Part of a small language model's weights: RMSNorm before each block, rotary positions.
Each number is 128 + 24 x the weight over its row's rms, rounded and kept within 0 to 255. Layers, rows and columns count from 0. Numbers have three digits each. The size before them is the row's rms in percent of the matrix's.

# layer 10 attention query, 160x160, rms 0.0446, rows 0-54, columns 80-159
091:182124155140152103116103108103107098124141148125145106143144146110132121179145113102085127118134143111145115150099137091110143109096158115135143125087090194109129102145123126180140136122111129075100177117119111166127125120138151145110103160
044:136104123166159095103111115147125121108134151112142118111138112131122129176134159109114168121096150163108133135113091134147122145131096135108121083087072145116130131152131165134134164114122110048091114138157161138118112111136134092094090137
064:128134133113134113131166111118173112142128169127105144105124119135123150103142119146131127154162146077122135095115115151057128068155149111151104166152154149138113119143145149189129124143120144106160125156096120084138149082160113142167132128
068:154131156142123108145128106154092140103157117126137130129126065119095140127127107076161133109129123196179127133136100129148167167125113139160108110085126094171120092136131123112139103125144148137116144129115148108120113132131160158094179121
062:136122046118124112105176161134167079127099165156121148121106174104153125133146163169075142126110146096128115119096145134115131127140106091106142127126097130102160150099155115111108153123149134109130127108145151121132117125155116089130121135
076:087118105142109160115116151105106141079081140167122122154144099127113138117140143153153087154133137183163107130180118159128115158126113104127096139127118109167171133130089107145142066165132131122138108104115128120096131127108116151122131111
118:137134113097160120151124130131131106091146115121108150113173136103157070158159093185144092086153128155140169061124141074100143132141141069127120125118116158092143144128116146120149164131123115064104121142116126123154076164128150124141081160
117:113093075129130146143126153183104169148109118117136165117121163149143136146127144113107162085144138069137130162137159124169126131112114114158159105139148093117108168130153117113113109156111157082132082110133113108145130171121139114151103114
086:062126097106105167149137157161142144134105116126119158116113124160116128076127132169173130129135124134107131112146113173136105142156086142131103120177162082145120143117119134086116133145137102187151060122137140097127130134127116119138142093
039:044126112140135101114134166179147145096155159111109169127125128133141167072163140142148113145103155120126153122127106163111111149133123152101114114171180106157105114131171145099110143131124134152202115138148152101121145152141110097116150109
058:131103152130137099119133109144051100110123169122138122137093123105113135132142109099130102132144107158151107113144134106154188134092152115172114125114095124088106090160125121150126102140106154092105152111117112133123088104153178166116120143
057:100125077144108176165104113147140126120087133126100109124130150127088126124161149153134131115105132141140142138107097167131095171151112147090136101155115126143119129120101121088112130123146115133075126119196152133124136153053149099138154150
086:107129108110134148147136125095163130144132116122123153120166133147161105127151142148136140117124135117081114130126149153091076129130141158113150138126140122152111134113150123138128149134151090113103117162137099083145152154140089129144107101
102:095134094117112150184136170157151106121128135118110130092138159154140135117128147192151136133129136127115131117111146149127096123176120176113169118155150087138122147134122140125116117152130110175135102143142122109148169176122086090149157110
113:118107127139124094117119103147146179104171121111122108086102066119144175146128157127133125092138110088153153149143137118113124106116132115125107120166106161148107116124120098118120156106129131130149156114107093100106151127134113114121090125
092:165148135147174132104081084132146163142149147128089134078143115133153149111172093112147102144137109126084120138115145096188200128095122173077146164088163167116112134121185090139155118118102145156136128107138138117152099115142150157160128140
102:140136125113111122159120112180123145161096123098122113121142122119139101177155146131125108103153120098115105164131110129101095070108116121156143132152111134154163139145161122077123185108078162105179151139081164118117098118153115104103114129
106:146109134156136172144076150120121115151154122140115137100137145128067153074119121144128159095183097137123148137158126122116109129122132106153145144163154065158139143108094091087128135137080170156105113136145135126109115148145144091133147135
113:091129149091127134135150166126109093127114117161137151121132090129122134103120110168146072156152135107159115098112112083120126137124141168142139158170118121146126129139146098148134146160156156105145120123173143101123108137076135136156106110
106:142142102130124106118093125105103151125107110106134101125131103142119113167146070140158150148114124086130103133082086133131179190151107100118129161119160176129098123188115062190140177131144096133143134104108124176122133107128148124142125149
105:142135141152113086111115124131126103109158125123107130151115141118109118131111156138169139103161109209153125061130087095126108183152144153095136110118113093153096151118155128140113105128109086175129150160086124149151132156125111129115123150
105:120123121089126131136128150156155153165155107074095143132139132179099107131170120168136109131098136125167104085122066146109119133155100126108117147129110137082105176145161118133155102126108132165126151143152132117091106123106141105095164114
102:157085098132134134128130081141110134125108131143105081070136115139134115112130154104107051114119115158111114128152117101184133144116096137148161134082155116122141135121151130117106119136150134094110122154116128122163112066172162115114110123
107:124168152143113141112140101141132136126099131126156118177131120134086141123176105114145148126112110176155153121142137151123108132125129119170167128157165135122155103146093139138110144093120123110162135121116082085104114160106190108115098090
103:123128159150113143139176109128078160134134112117099118118119123108136148124143171123155129115116146111144115124083141128089087170196098102106120116115133129119153121131121150139120107099136114107160114122131126166137189114122109156189134097
104:153140103198124115120098134154112083118166164127175135122128126122132095146149086117106114139124158138143111129102134123149127146113136105103122116143107134136137130112173094120158081175081126134109133091131087112146122136141106130139115136
105:125106114147111107097162165120144102142146175114095138125151158119132153151102100085133141109160116138098137126143146133158077154137145047121153093152147116102116140128153137157130145152107163132137183133100142097187121133149129133155068122
111:111123129113131146177097175100162156123159108122113106126107109124113140140125106124173121145139139128105146105113111144091109135092074155124140089122098095152166148137104155097133090113109107120127124145114120098131132110097150127160093093
118:120137108134125153172101137140086140120121139111131157115137150093108114152086081117147109133165091131140145133163088146142112156130165118099140146165132109129140109166076131110146128105105129135093175123133134123121099076142107125102114095
100:113118151168142154104126109138160104176147123124125116117123128087132144175166109115090106150085079134108122119141090165092160139151154142160076123101136134129095130151128155112110127141110130103123135061118126113114124116122111108141123150
117:135179118167147090108131128143123127133149127161122118175126120147137105153172148127128127087155106122120119155132116167143119139063172116157147137121088139162139135145150112160134121106145142126111105108133109083112113162134107112103118160
116:110130108110110140146150114164148147141113122152110101116147089139151189111120121155099093126129086108107149087105130198128117150139147125100156112109150119126143182112132101150110127137160100122117073100114114122120129158125116142117126107
142:162173127151113135115142097173103114154137145128154153131136129132135136130075088133099160137141108155158102121096153155136145088147137139168132121068123164160126107164102132149139152112128132166131133150155132083138080128152138137141110198
106:092123136144090119148147146128092143114130105177173079162083146121111129140114132104130115131121132185149130146208133180087133157133135115156130123183110091120128123124156179104115129141154090117127084138086122130158154150106148098128088135
090:128125066173146143138143155111124096110173120115088165122120130138143158131115127166157121104088174129086114146118106094174109154121130102146113107116159098143116122123095127146097117139110116130143160087115148126143111106129126161083098113
087:144159095125110122110176137087121106080166101138120166113122147153147141175138112136105160143101148148116120144099103107137110140105097113135129108169155103119127109086066110142104165154108144111108181105098136146132109087118168129092109147
098:119125161145127141116128161125097100148141077149169141085125155153162138156110122123147099116125130139121143129117131114162141108128152107143122142138081158140179138114118112113140156150093121155150138103133124206139113095141120133121145106
087:128143111112154160126144097102127149194134175146113120127145103104112114099124155134157106170139125141142130142189122127082136122152127151103133126130128129148149110153128129132131122112136112100120107139151135142093126117096103144187105112
097:077090117147146123109117125120138091122150158133115169103131139144094147102141157178132127088133120085166099118099112087146096095143120154100157097122088151133130150100119118081137152113132093147121123073120087145120136091093109125173110137
092:128156138116191156142161160119133143146107145118118125142121132101102087094111116133122150144104154111113094137147166083097106150146165131139103110125106174173067167091153115155125084119147134112102140136123122139134161125134113150135110128
149:091110133144155111142085098084116089149121146127124127142136147124162104090107094130098157089113126127140126120128125170122135136109194130129137113117101142061116090110160142161138109128100104160126128144138127145102123132136128141129144136
122:102107124133112090127138139150080120134102119152149063151123138171106168145115135163103129107116192123146118119111134182152141122092082127158159118131120134130129099107120126140121139129072110124147157144100130135125092143100167155100117119
097:175103114130140140126133114082129126131181103083092207117170149123139115149152142088107184136135117118083133136073095112134110119124131127129135132134166134135139086103106105139126114136133180114120148091129129127096104092127108156120139101
124:155124108156146127113134125113125118109114096122113160118172137147138089150121120102135119105127106120105122149099123100177104075129097106121139133160137175138168101117129128120132176162140139136165157173121147162115115109149123165135076124
097:162098086135130121089110103110120090104144140099108169133107132144112152158127144169133150103154110115120123151118101082194147145138121171110129150105122122116153127118126107151152141167159134143114134074102126141100141090157105158157083104
082:123141133095092127121118128165111135094106165175206120165103118141107104132113095142156138146103147128134119116130053125118126104122146126119132123152117113169149135108130136102068148145130165160111152101134179111162068076112132134139114151
091:129046135084154106132143196138136140115156151125134173115161098092129137116126084134073088134134148080098161115130087133117117150138156139127109108143113162097120152143179113116092128114115121112137157151133072165117151138150105125145135112
097:126104177147145146138145119138129190112136126180124124148157139161126132124157128106154099146140124131157092148177110110121101089098139149120098143126145114137123111134128124110113116101123124168097110101116139128152136154051149129138073116
095:132142132206121152133146122082135161122133113134105162114116115123097113102162108145148085150138091121110118072136083144107081161128099104130093163127161121119084125085124151131129149117156128108132132110107159104130137124089101096128121092
093:133143121140119140138102157096144159099102111140147139107131122138138123099116102085127146123140152109141119193112116121137128157088117109079104092142132144131120118136102107084095163134143121157136101135168130136157129087113103106139119171
100:135159118155122131113114130135163093147144102115148141131077113093141172123089108091083151140139081089086184119143144111164105097117126121124098125133165108148118106151133095129117154133088113136092119094084123100125146129137172103123093104
079:103087162113144111170134152116119131154151078136101177140152149146173162112115145123133101093135185109116098194153079101136149095106114140165130145129128104128114120098120134162121106118130139113147155068151133159155178146125101112132133114
081:100129094131126115136141148138114103105132115149149125109165119115094141116106109155141123101124168164076131084141119093116118106107115148164134117148096132186112153136172121149110091122123129118138110122116105088164124095131155127139153099
085:127131134112150117141141171125106127139135086148174144151174141148134130148126078099169114125115162142116126143111171091113087111130140126130161146084126075109090150103117125159138114143119163127095152157139137155118139155150132101124122092
106:155160144138122137116151103098113190100152105127104099143132117095133184148131132100106124129123169139113118145144130119084122088123141125153109112135120104155105142125101133104113148116175086103101123098105099106149148156133130121153111138
# layer 10 attention key, 160x160, rms 0.0446, rows 0-53, columns 80-159
070:103103154117189091145172108104142113093115136125169144142131118136108126118124136088102159105080108141123132115174145164171128170123120150150101121122142087131153142117122133145118091133147153150154126115158148131113166136133187140144073129
074:134150132120147100144155134099135108138168097123149149107160136149151106163131137104121118159107125106139140172129119121119137125112167117128122134187135147126104112158156118163146092146169135127143188149173098145144144140101109112117134127
062:152085101157108148115081142117142120138138130134151162171137137058148145147087123127145142135141123142063140138166107144141114124147114138098123107114123135126116178116147131116102129103124117131117104164134156114110189150174146124128096139
049:097132131106112152117157172165108143131156109125133095121104124161132103124144147140111127136122129137123133127136166147132152138138171127150140119199142142088142123129089135131152118146119086127114120147116094139191071116129143150151153106
061:132136113168130136109080099107138133127084132180138149119104149096129188132102108141138157128138117144121114111154081119138152102153133132147079120090097137117137106175154147106106104098100172112115143137100133140072176109112143087087079149
080:127124113118140135135105131103105167133110141182132126073145161047123100118118127133092095120149120117122142124122107083094149097129096120121111182088105176120105083089146107108143125119090148115110146121130122145094142089134148141137080104
119:111169128134142149156169140114087116114145126109160111093165195139112067156148130140111137165151132134141149075140140126147145184162155098137133150123079112111177164130126141095116135128167121105139125146115139134133113154140152131142092115
125:135110092113093112150099099138096151175138153101120142095099183117107136147134143081113152110140093125151120182124130140130106129125106098154134165150149081130147159115133155110108127181124155158087074106124125105108131141137174123155122135
067:135100126154099083163116128149129117142148122122124092157142097145167125146127101105142134212105132123137129143172132157110128148128089082111127120121087124139134117100138172121123138135142166118098142154144158128137141069137152131120100144
068:139107149124100188117156119086138182142118113157093091115101111104132147134119149098167103144092107173148156152115095129181139111136126097162113113154118103122138127156117103136154136138140140164123113124094126176139132112148141123181132120
056:138101123076070163163089159133164144123124091123106107088137147084115089138091152177088150154149121119114121130134143110089128145125142127114179128132136145109077177105114165124097114131118142126115159105123114083121152126127162147133151117
051:109120138138142123108131110153136147133151115119153142141127117160121176112139113131130188120120179164087108138158104137114149090100164193123130133134135150102169115108111146137141088108110152086171141158088162125128103123117128131118113113
048:109131103165132087176139162151096099152115118119123148133097155112130171123130120094148146104138144101133138112091117076120125125144089083153145127120060141129106157116181149098108138086121110153119124130146168145119130107154123147146141147
058:111166122151118138181114138094127121123105138135136120117164153092163166148105109131152127121107133154107162151132097139151096120145165112143122146104091116163138125173130126141132117135124104165121142149123166131140158151126137096142078112
121:076149112085156112102154085081149133121197162132121094106121103088125137111109123115157111130158107112185132131143160166118081104156094133082088085130149109131114101154096131123108147117115165132105131118127107097117127097108143135154120142
134:163124128172140100124107098148126169133099155092134152072159126137143156096152103109124151105112125124087122145107153085159137111115102108136146163132150160106125172160133058147186126087115118126130125111152154152124125103134136166120152123
124:149142127101134170153160103129163131120084140119130111163135126165130130123158113127177160082090102082080129148123116073090103095107115123178150121102122131141153118150164116058115116103114128128109164161073134117124136125154099116136119139
124:119116162160156123141124104132162138102119113129128092071135126157104129103102146171119123107143112117140146127148140112099098142112142103138145080149131075164165132141055112105118107158118119118104128139120105125127148158153119148120116114
123:098143137113144167148145175120097103149155142132121147104155078156133100102135126104138094134096094144156100142080083121125141147123152137107133121127144116135091120139128126167117159143146108121142103086095126113131110137100153098146126139
129:130127098142134114133128143153117130156119145128151108101094117147130113159158115136201104157088113115149095162096119114122099138175121113153091132143168151128138124132084058167109144112144116139138109099093091143099141133168121122093153125
117:113123125153121109113126119119154116110169122159142119171131113133127132168129100137129096139136078198130135057111111104127114143158142124081169100131127121113110124055145082166145099154144106121129124103099132178137152148106142140110110200
129:127146142117096123168112131105104151182162104122082133092130118189081099109134146200146115133116148111139125098163088106161075106157124106102094112124125135096147156113141120092139125103149152107145126123144130123103118114125151106126155116
128:130096118123100116128137086155140146141136100128105104061084142118109136148127133143105056116122139118107110133170147104144062153110082136145135135082153183147134133113152138131123082170165110125119119167151115150115109122099149095110135141
131:148110119178151117102149135127118078131121137103121149161096134130108142095119100114158129171107150111136129128135141161112115115149168119122137118169160143102136112138139094135130119086147164112109156128134124092108126161125146121131133079
124:108119127155130120136157129149083126148148098141144110171120118094136141151155099138167161152104148099161100080123137146085085109189072100100116150128111115123159135107143158141127131132097120151111115091102127148145166072114157153130140094
119:128133154220113141160122127136083138131170129138147119116143106146140125150133106160085135136103138120148158108150120125147162144130158149144114110130108161144076171149165113106157090168097122142093119123145097084114158134113103100141094101
127:103126093145077112111125152101151127140135148112147121148095123124162182088098107114134143113147123129115129136117116141188114123132150055118135087167124140102141111130164169167110148122146130080117124122129093086177126112099147137173097115
128:164138142149127149161126154133175166144154104127105118146120105166135132135088073147112126137132141094146158098187135134117115148156109151114152110110110138157119176102154115113106157094066148098137144120102106107158166101136157143156099129
134:162124167103098162137129143099110152126095142133122164124173110116113126136110114131106077177153110123161160118098065147131087143110118142117165134126093076139115157162109104161115124109092168168098165102159135106179117127151103157124124117
125:148132141119122116124107122133154121173151102121151110128107140107146146173149129148158114144117055140087147136138104149098141139147158174153105128133127126176129130126119146113104120125150115108132112098117116131137126110119120080143152142
132:137155169140134132102123134144143145108188101176067132157113090180155120103132087106113085093145158104130095133118141120169120131109140144151097126140100155131143126108176118162118095142190123151133124127117128116154158175151126140121111130
128:110117112128113152159093143151118103104118127142105133109105114121144143090142119140133115103173106124086157126102159135096134127120160134113108098142100156122131130082137095122097143086134114123114101115100128117129160150099152167157109122
112:123114145136125157160147095150122145131081138114113115168120127090120141134169124113135124127127165165130132117164107126146150166122126069125113120195143120133158179131106155151110100128137103094128096116129098149150189127163086089084121101
100:081103125103141160138122117120102171137106135134094105117117130098122122131118135143133156142129149106096127117120166118122162112112097117139114097119148106136110164101119160132142078097152092106089107121124119092133162114128138164171145104
114:164190116125141106119140111139131122129140113142186104131097119160178123144142167085127146147186112130164130110113075116126124084098165140126126095175171150134113141129105080104138150122155121077136180139142124115142124119112127115137110150
101:141140113170116110138127084136142154098115134135171119173140118139094111131145142110122140149148103145155066095136081121147120085133143160151119140124150127157141107154092114084152159147160108144140146155127147127142083139119162137104103138
097:121143106117075095116132091141162111117092106135178134148118143126159150153119137111125161119142126158159090130133072127126140102129147132127123138160132143128092127110122135117108138135116099133127162130168141110143094115140116113122108162
089:113143139120106118071105152162145113097145157113104138145110158129122165157121125135139142104087118094102185080107130101144096131127155124116097118153107091144151149103093123104127151157133116122129103110113143144159154130135106154128169116
097:117125123157121109140166137089154133132138092129115119134139118142159111172115141122114151122127126160135110131084157115135145116144120122092138115143108120150107118142150101096147061102111149132130123188122100153122159148131122112077123168
087:185125112109086105127113140154115112115135143189097166098130135178136110092126100129153144157112145144126116114099094160126086122149121081156163145121127160087147106158158161092122174135140146098147079135157139141090139163104104121163125082
116:150142128106130106138152137121112071174101123145152131109132142148168154138135143178159182079152129154119121158073119120132148152132139095116141127145130131132133115110120138106121181090124142143063180110130129132128109135161145125116124121
103:193101151069118182121138111115144120145094111109145144111090103171154103124085162105138114149146127121149103135138119092126118141171133143120108113056138150098152142131122144141091123165093112122116150142143157079126126121071096121132107121
113:116135142119124160134137140135124069138135115137168130116131147143166172151126068123167125130150158154143146116142161118147116131116109156094115108142108124110144136163123172139123147108124129136140166132112134106106137121093149132129103151
093:126153113124162112113071154124144114165093098110086115140120136145163136136108153149142116132106105066106137147090115163116098136117119119118126143166132127133132139134151116106106138133135170117154117137146141132068123120079124090086169109
100:097121126096134125059126131128111083158125169108120156136174146105146133114110140128110143077158070144130137125104096154157121139129156113146138103140139120102160164117138112108102153104120105136123136145130091161128109125167117142122139098
113:148148099166111131130118117116128124123145118186194108140106144149150141158144133104115125161132155137155084073157082096087135090119119117155109149124144141125128100105060106117129160097168146121112170139153134151162091136113132142113093153
088:123167057154137174090142089116094120150157118093154156118184109131126155117109163114141133144138131151140129152103150097134122115049151099115121117143149113123111159142072146114149141140148078146087123104106109061073123136157116148171125118
089:183131130088142103122096151114152107184147130140102131165151140158131112097116149109152100107105165138115120113140147116161131112106112108107116176153138141125124175105099129096106113169134172132156149113158168091101152142162128145086127140
097:115100145114136154166197143160110135115127164153062116142133131128119111102099131140141117142102120135088080154127130102118136137136118113133097152152112132128136122175118121151140068130143149064156088112149152108152152157107135111102154109
087:148119159155147161139136114120153120148088066120050144140113118159121125138117118167133113165117136150121148115148133126128105093181132108134126146147159115119093113150117150105145069119146131112132116087072138085128105132109144113133134140
086:157143117138144127172127124127156120139107141049113108134127171114112145127115178116138117126138163143133170152158154176144142134097120098128099146172122109137107108091101127148128144144100114127130165131124097131101166130153136104165136155
091:140120098182105149121108140128109075104143152126092127130137133142116133098158163158116114168110082153149109123106166118139115127118112166157124124090101111118112136111120114103143139107110132170157115150142149099088128128145147145126103119
100:149076123139094145130127148122130141114070155094127111172132074103139125129101138117116132127137129156132113100122148121108133116154135158112127130146138132094167133073128148171150120133178116130117130158120111145147152121127122117150100147
088:134107117111115146182139180109125139142139129136159108131129113077110124132168126109107100124158157123185150140159102150171087173092138069170134129127128100136141175162155140139133146133113096143141154131145142122115143126129153133131127139
# layer 10 attention value, 160x160, rms 0.0446, rows 0-31, columns 80-159
110:118179127154096117120168087144128096137135111137137158147146163129107133155130140168148106150185097144094147128146158142120109083107115152146153162143117112139131175163138160110124138106165112138175103126079119111108139128099128123127126123
116:113097143140149166124210155108122106125120084087128113134105163113129143106131128142138151124138162105128129126103127158137158177143119167104102143110137112147149144105128114151087107136132140137150127129164129126096120120111130107137138118
117:143117110096133118134096085100131107112182153137084115148073150094135121109126134097138153146134134111138151096113078082124137106131106188170104133144111137112143131124125113149103180143133113169143165186130162111124118101117118169128102122
118:099123132089106171106088146144155137167109123116147099122140152122165085139130133121110155147122136162119166114140167084101163110164129088095116140123085126158129107143163111168136124140159093113124140090098128125141139178119145159113130080
120:146120148141103111104148142080124101139140084148121108130137136142109120068127148175187132133107113144100118158144084144142148102132117095143119155100107117115100107107136112142132121146132125160092112165125125106131075139140152157124159154
114:111152117138109143131110148133157163126131162142139113110127139132101112101148170134104146109068147112125160140075126116108107133161096113168114105076087104085085126157140143177152141089087144154131120138188140152173095123117119158139133129
114:109159144115103136126133114140145086149148166123199130113115142174096130134103127099144156159149119120108111132122141154133158128111105150139072105117053127130135101089088156137128101072102138147091111104073171124107120149151104087122132107
120:110145164095119112137175135098128138125147149145099107090163125119133134153112168131117148117069159145131108112114133093120120119140111116150083143138162153121131106135092130120153149093115138152168153124114144119134165132116111112129127122
108:130109063177104160127136126105096155128112153147107084113153109126132120138138164124083104160135126110100121156123115152121154116146177140121136127160118116141126142095088131119134154148077128152150123181154161200148131138159149131115147121
113:131123092153150146099136132147098145093141157122154114143114165085134136080142093149102150156126116123136116138119090128147135106127109135120088126098130116099102130117146150106153143148088093200137188108115168121106142122169123150136118149
113:104164119134140150135115106083172089143129131138097145128091098133149137175179124151123113145120132165139161142131107155107121139138116109098124114132124105102126117111118145130145113187098167134135170155150089117120093159139111102128125094
117:067142165123095140095129133157134100140121153124066118155154143101092153130127056159095131113073099101137123116138146141120161101080129132123094146128142131099122121118128127119151142166162141124090111111160124146155141142140130090115129156
112:114115150121125151154157121165117067129144128116078118112136084112139119139104122136101111089107122192160097152148101129118122122176114099131150087142145154145147116142125120117155112105135104154117140129159141112131113129123118095161117141
117:124135190121112130127128097161111127112112140139128128122133130147183147154148140104111115137108116115113136121160137127149140130183123074147130146094155085096097120186107189146121124145146137110130106129127128111143117097141117155121140154
117:102128151143111122142141131146163115101156154171134087116141122130101103089084162144149132141121126124114141136107133135144132138094119133157153124104173068092093122138114104089146115154169164156133151097083128159185151118136117174135163124
116:129136133108135129148125143156164132104092083126058149148102183112128139139149114117156142117171133139153098108130129116134131113098101150111139123139092102146097128117125096097159142151127146090120113173106141158133111137145117063154127088
116:122098108138127160089130105106140120184173107136099112127152154115118143126114091082124137091156139125157171147162113145110148121082166133115141104135133160149127141154181162157093178125147110140087117128120165154141141113183149129116174131
113:149082111099098128153116073182090133147138118083130151133097111153170161154131162108134149133113152142119144135076100166176129132106114128118102124141107113110114133153120108127137091124121161086117124121166116150142138117110105125124141165
121:144126148094146123148117174082096136139127179164116117158147090126109128124140131137165141139160147086146115153157142108119143129121107137137147113078124142135116132138151149144143108167132128166103112125137132145146070115127166097085108112
119:090162102149122149122116113135143121136143136146131114143124088148118160151120131172094091154129112136138154163117118100138137117128110146122123119150114116134141100131104117118153143091139163091137102091159150096083103096104145167142099128
117:129072119144145180087121142143133080131119090131120079100151105154145089080148074126132151176126124122139159122096102143129132134118108143097117174139130141124127162110116110108112130116147096148197130134125118094130129067144133104142091121
114:112145129126138150139114099119128112116134132117134106135125165095118091139163142131141107144147134100121140109145073147060146108126144176122158132144165103122192102136144106187144134142159129141100120154115095106128137092114171166124129158
117:123133152109133135111143124144105131097096135122144183117074103115112101125111104070115132177125114150132183104196101115144127089155127115151125140111128116079110137094152120102122131110140118100123128096119130156186184123116148135108110109
113:125145133113093139105178131120148150107136124078089092119123096138110114125107109072167116139127105141118158124099131129133147144123177136127139145154162126146165149151120175109106104176113078133170158118141128164092133184120149152138134151
109:121129160129096106132131158142140109125110111153117131125123081135112134149163135132101096159143153110122140125140157145137100134122118134130120113105152115093143147129162100148162158131124137101181100140097148142128147148101105110178134172
125:182141157099096138090124153157129132129137106123108100133119114122123138119116148152125163102182148166110116095132135113134131136150173135169157143099126138085095098151109101152172175117097145134103116072165125121115116126102095116061115121
123:105139102125147128119143163161141104103114144107104111125111134114153092098125150130107117105147128120125115147159130163071118134124152136099121120148153128116137195160155139111132129156121179106112192093132192158102118120129094154135160162
116:081165114125047147130126158123142130143134135149106143126098141104144148119154109131104160141084108110102102134108100095111112124165110160108157140133126116175116167110104116115111138087128132111134111139155119132119180112096120189100108135
110:126095111097113107085120120092112129124146086160107162110139122116128145123143104135097148121107135114103079088103152141123173158141102110098121140083141128131147115152142117070111136159101153116139121118081122118136087176138132163118109092
124:122125126127129149141127090124143134125113127123085158138128092141156145091060086142108111123120131118125101123132140162099101171118125087128168153178149113100103136080124125136120151125147088165107130140109142127115139131085123131170157146
116:113130083127150099150150133079138119148136133125097073179137165189155138100147151082085139101056117164143178081159128165136114117132129114111145120135126155153104121143112145111081118142137078116114099137143136131101133091137123137115144111
114:091160113152143135132111201094144170139145114110113114107100128141121112163079107162135149105151115116160086159157115153140159127136125138144104165120165158101118093152129123120090147158147109123145133119124127166099148107173126125150122127
# layer 10 attention output (transposed), 160x160, rms 0.0552, rows 0-31, columns 80-159
105:120111104122124146153118125130072107148071125130110088120158068095146125141091170113111137120138154104113087114135100135108117109147121122114126094114112118139169117092138141147110131144105127078090150137170118112162168125137133136173172131
108:134118150124129170106116132130123151143188142122150133144071097117131153128137099106168096151113134175107092142122165134155136176156124125156134157123127134143111135127144124086129147136117134105148110109124132127118105164133098128111119153
110:097092150158117149082083110111081132162103108102120182099134151153134150122148142083143114153127119120115141168141151156148133144096177120121121112097145092110120094125120090080162114132126112102138115104123161159166135103104113119126093161
112:122104141130113139153167129106117173109134104139134126141155161127115149093122110146116113096160086105157117110131083169137128135138085125177129144146136116135139129088138127121130146128110167140139147129112108134133145116114096111127111145
109:127131154122107104108107119093114102098142096093123142155123105106144161155180142099138101075144126108132148146106153082151142139159152164131155133154127163118106132107116140136057120113108101109098126118076139152139137122106131112129107110
106:156078162109130139156149114086119118150128136144136117150140084136140122164121092105148113120130103110100131142123125134105156139074140158122128103107095153104101112086111092088146135104150122115164112140089152124161144102131138114120127115
104:115154167126116097053134172132139136101123122148072086109143123102111119101113100123143162104106133084134127121109096140168116120147120168120155119102117110114163104127113096119131125169139143133164088142157138096127107167118103159124100126
106:125119118131156114127146100107138144133062146077127107106178156109089102165136158071083159152123121124134109173112122126114081136098147131131126166131115127138115138128161104135152108133129103118113148142107057118168182157137115141105078142
106:109151156114128118096122108141164123090152167073127131178087128150135111158133130172081141125150123128149115117086146129162141142153137138114138133130134182147110118114134121102114140120102123127133109126122139114119111093155137103144119106
108:090158121128107128101092127110157164147105101128147165166181114157124121147086170113111099099130107169114085132114108132113140182107144140148089155111106150156126134113131114118117115099145169113098108124162161084101138109090125136147136138
111:157139123077184102117101151108158167123101108119152141116144143073093152133133152087119127142137119118113130140109107115116132119151125145121133151126138173112124154109117150136100125072173155135128130132122190101129102135154149108087141127
111:155113086139140146146184128124085136117145108137114177101113150194187115190124126122082141141123092141129188128123136101143132134156102128134128152162096135111146126135107159151161110124135149146116087141098150077113097145178097168151130091
110:190153104112106143128127148159143140106133117140108142121104122160131148147151134120132122154120126122131133107129151084147097131085101172116076117092147093118125151155107106145095162143159168115053154153117159137142112147142110140122133132
107:115121079103122150121085126115135134142153115165107108111096168133108112111148160135110170125150143132085175125101137145114129104137108142093121136120085137148125144097142122161155158102145119138154096133107116156141104106092120135120164037
111:100093111128144100115142129108135175155142108144154090121100093122123100152168119126108140132185157141135109102115127093171164119114091125107180148143118131131134128135100126137167126120108133107109138154126105118155152144131164116182147152
105:098179141139129133149106109148123124135178122104151131132090101114134144133113156056155113114135088126140094127124142129098144099143164132140087103108155140112075122154140103147121135159152159140157103132101112106124130126128158119168075133
111:129189148119155158170135085116135153121097134120105142173109094129102138167175104161098101134122092107127153161112109110176070138117122130132138126134124123130154129126140147093116128111094141132122104118123154166113181079104104123159106145
109:094161165140164122160124136141126115109147114114097152112152105125080161153140119111182146118132148149113131132143103129121107133114146111155159122081116133121137140106154175137156187126150113147133077111083078139162131113084166146099146105
113:149149108161149112152126142119138133128072144154104147132117146111161126112135121152136105105106108135103095138118114107131137129139187096135133130125140061132099116156099148119118120119143149129136125123142143083116156138078161104116119131
112:155095136111158117106138128110140136147123116117144093127141143130091142141121115119140113156135146135119090110111097082158150113138145138092134130158148125105149109137148156132144083146104172143109034164126127164122104100122076167094128141
107:090112113105165156155107140103114162131173151114184144099088143127071137119127127115104114100162115179148115128127131068145170134108111106137149122124129128090138097132090109137129119118105147086096108113134133131097134113165101142114151148
102:156131073158110110110112115116125125150114157096163139127139101154112159098113100138140144149104089140118136128162182120115101144137123104153133191126102123176101121129177160151137123133114164132172094136124173155145130138139115086116108108
106:121138120165164175088133116124110181099165106114133115103173120126114139117111156151112112080104131168113111131115177165118138108097102148081167136158084191166104096129090147176097111164115174149128088142136090116150171113060125114115133150
103:125141099142166124111160128113154105160148144140081103095108148166169129148149099165116120100115100137169097133131135094139121103132111132141147161140131107134142113160130144150146141092114166128122194097118110145165183110093130181085115110
104:133143099161144129124068088143125150108135154152156124146144129104133087143090136112106136165148164147084131152180135174115122095124111154137124148150092110107113146181090107171097106123138141139086127141073084104146113124118124129130103093
108:105090147167102124180106119106145126163099128153108126129106131145078148103151131116138079120112111117118141111105122127147118154159137141104168142132135124121116117131095126129071125128139124147128125166080110103144132115106143134070120077
107:145122098113087092106121085096139138183135156119094136152152115131123128125142120116121123117115178135119145124104121131119117119158140129175102102128133131140112070122130137141152185148083107078120152093101122099093131078143152111105056121
107:114123133157135109135129086106094131099132132136112100153123099140101144135104095139126132120133158136166127158130099136138151130125117129134138112194120137128130103102166138087143105128119156123094131152125130130110094159098136098112133068
107:151139127093162162166124164114116145123096140133128135173061122153103147153082154148144130142129138126133144154112097118145089129134147141122150103093129157129133150072144097122109125127140157159114134162094119125125139114095142114138095089
110:087135147140111094116137157131142122100154179116125135077122180109131130131138105056128136133109120109156124143113118105117126129144147160109136122107115127142155116133139144098122139100147162104081131126124114071160125123117081125119127129
107:145140104156125106155149157110100121123138121138129150180119112113070131157117116176115104121140108106138134169108141122124170086113156111135096110105149146129177154133153153141147128161130133105134157121101215144121135089148119151133089110
108:130123119119159145081174133113147098105155135175151166099095173152082138120165128108090133177091163163125109140112112095133111106127136163168119119141133101106152170140154116100097123104127116147075118099120116106109111161157167160195117131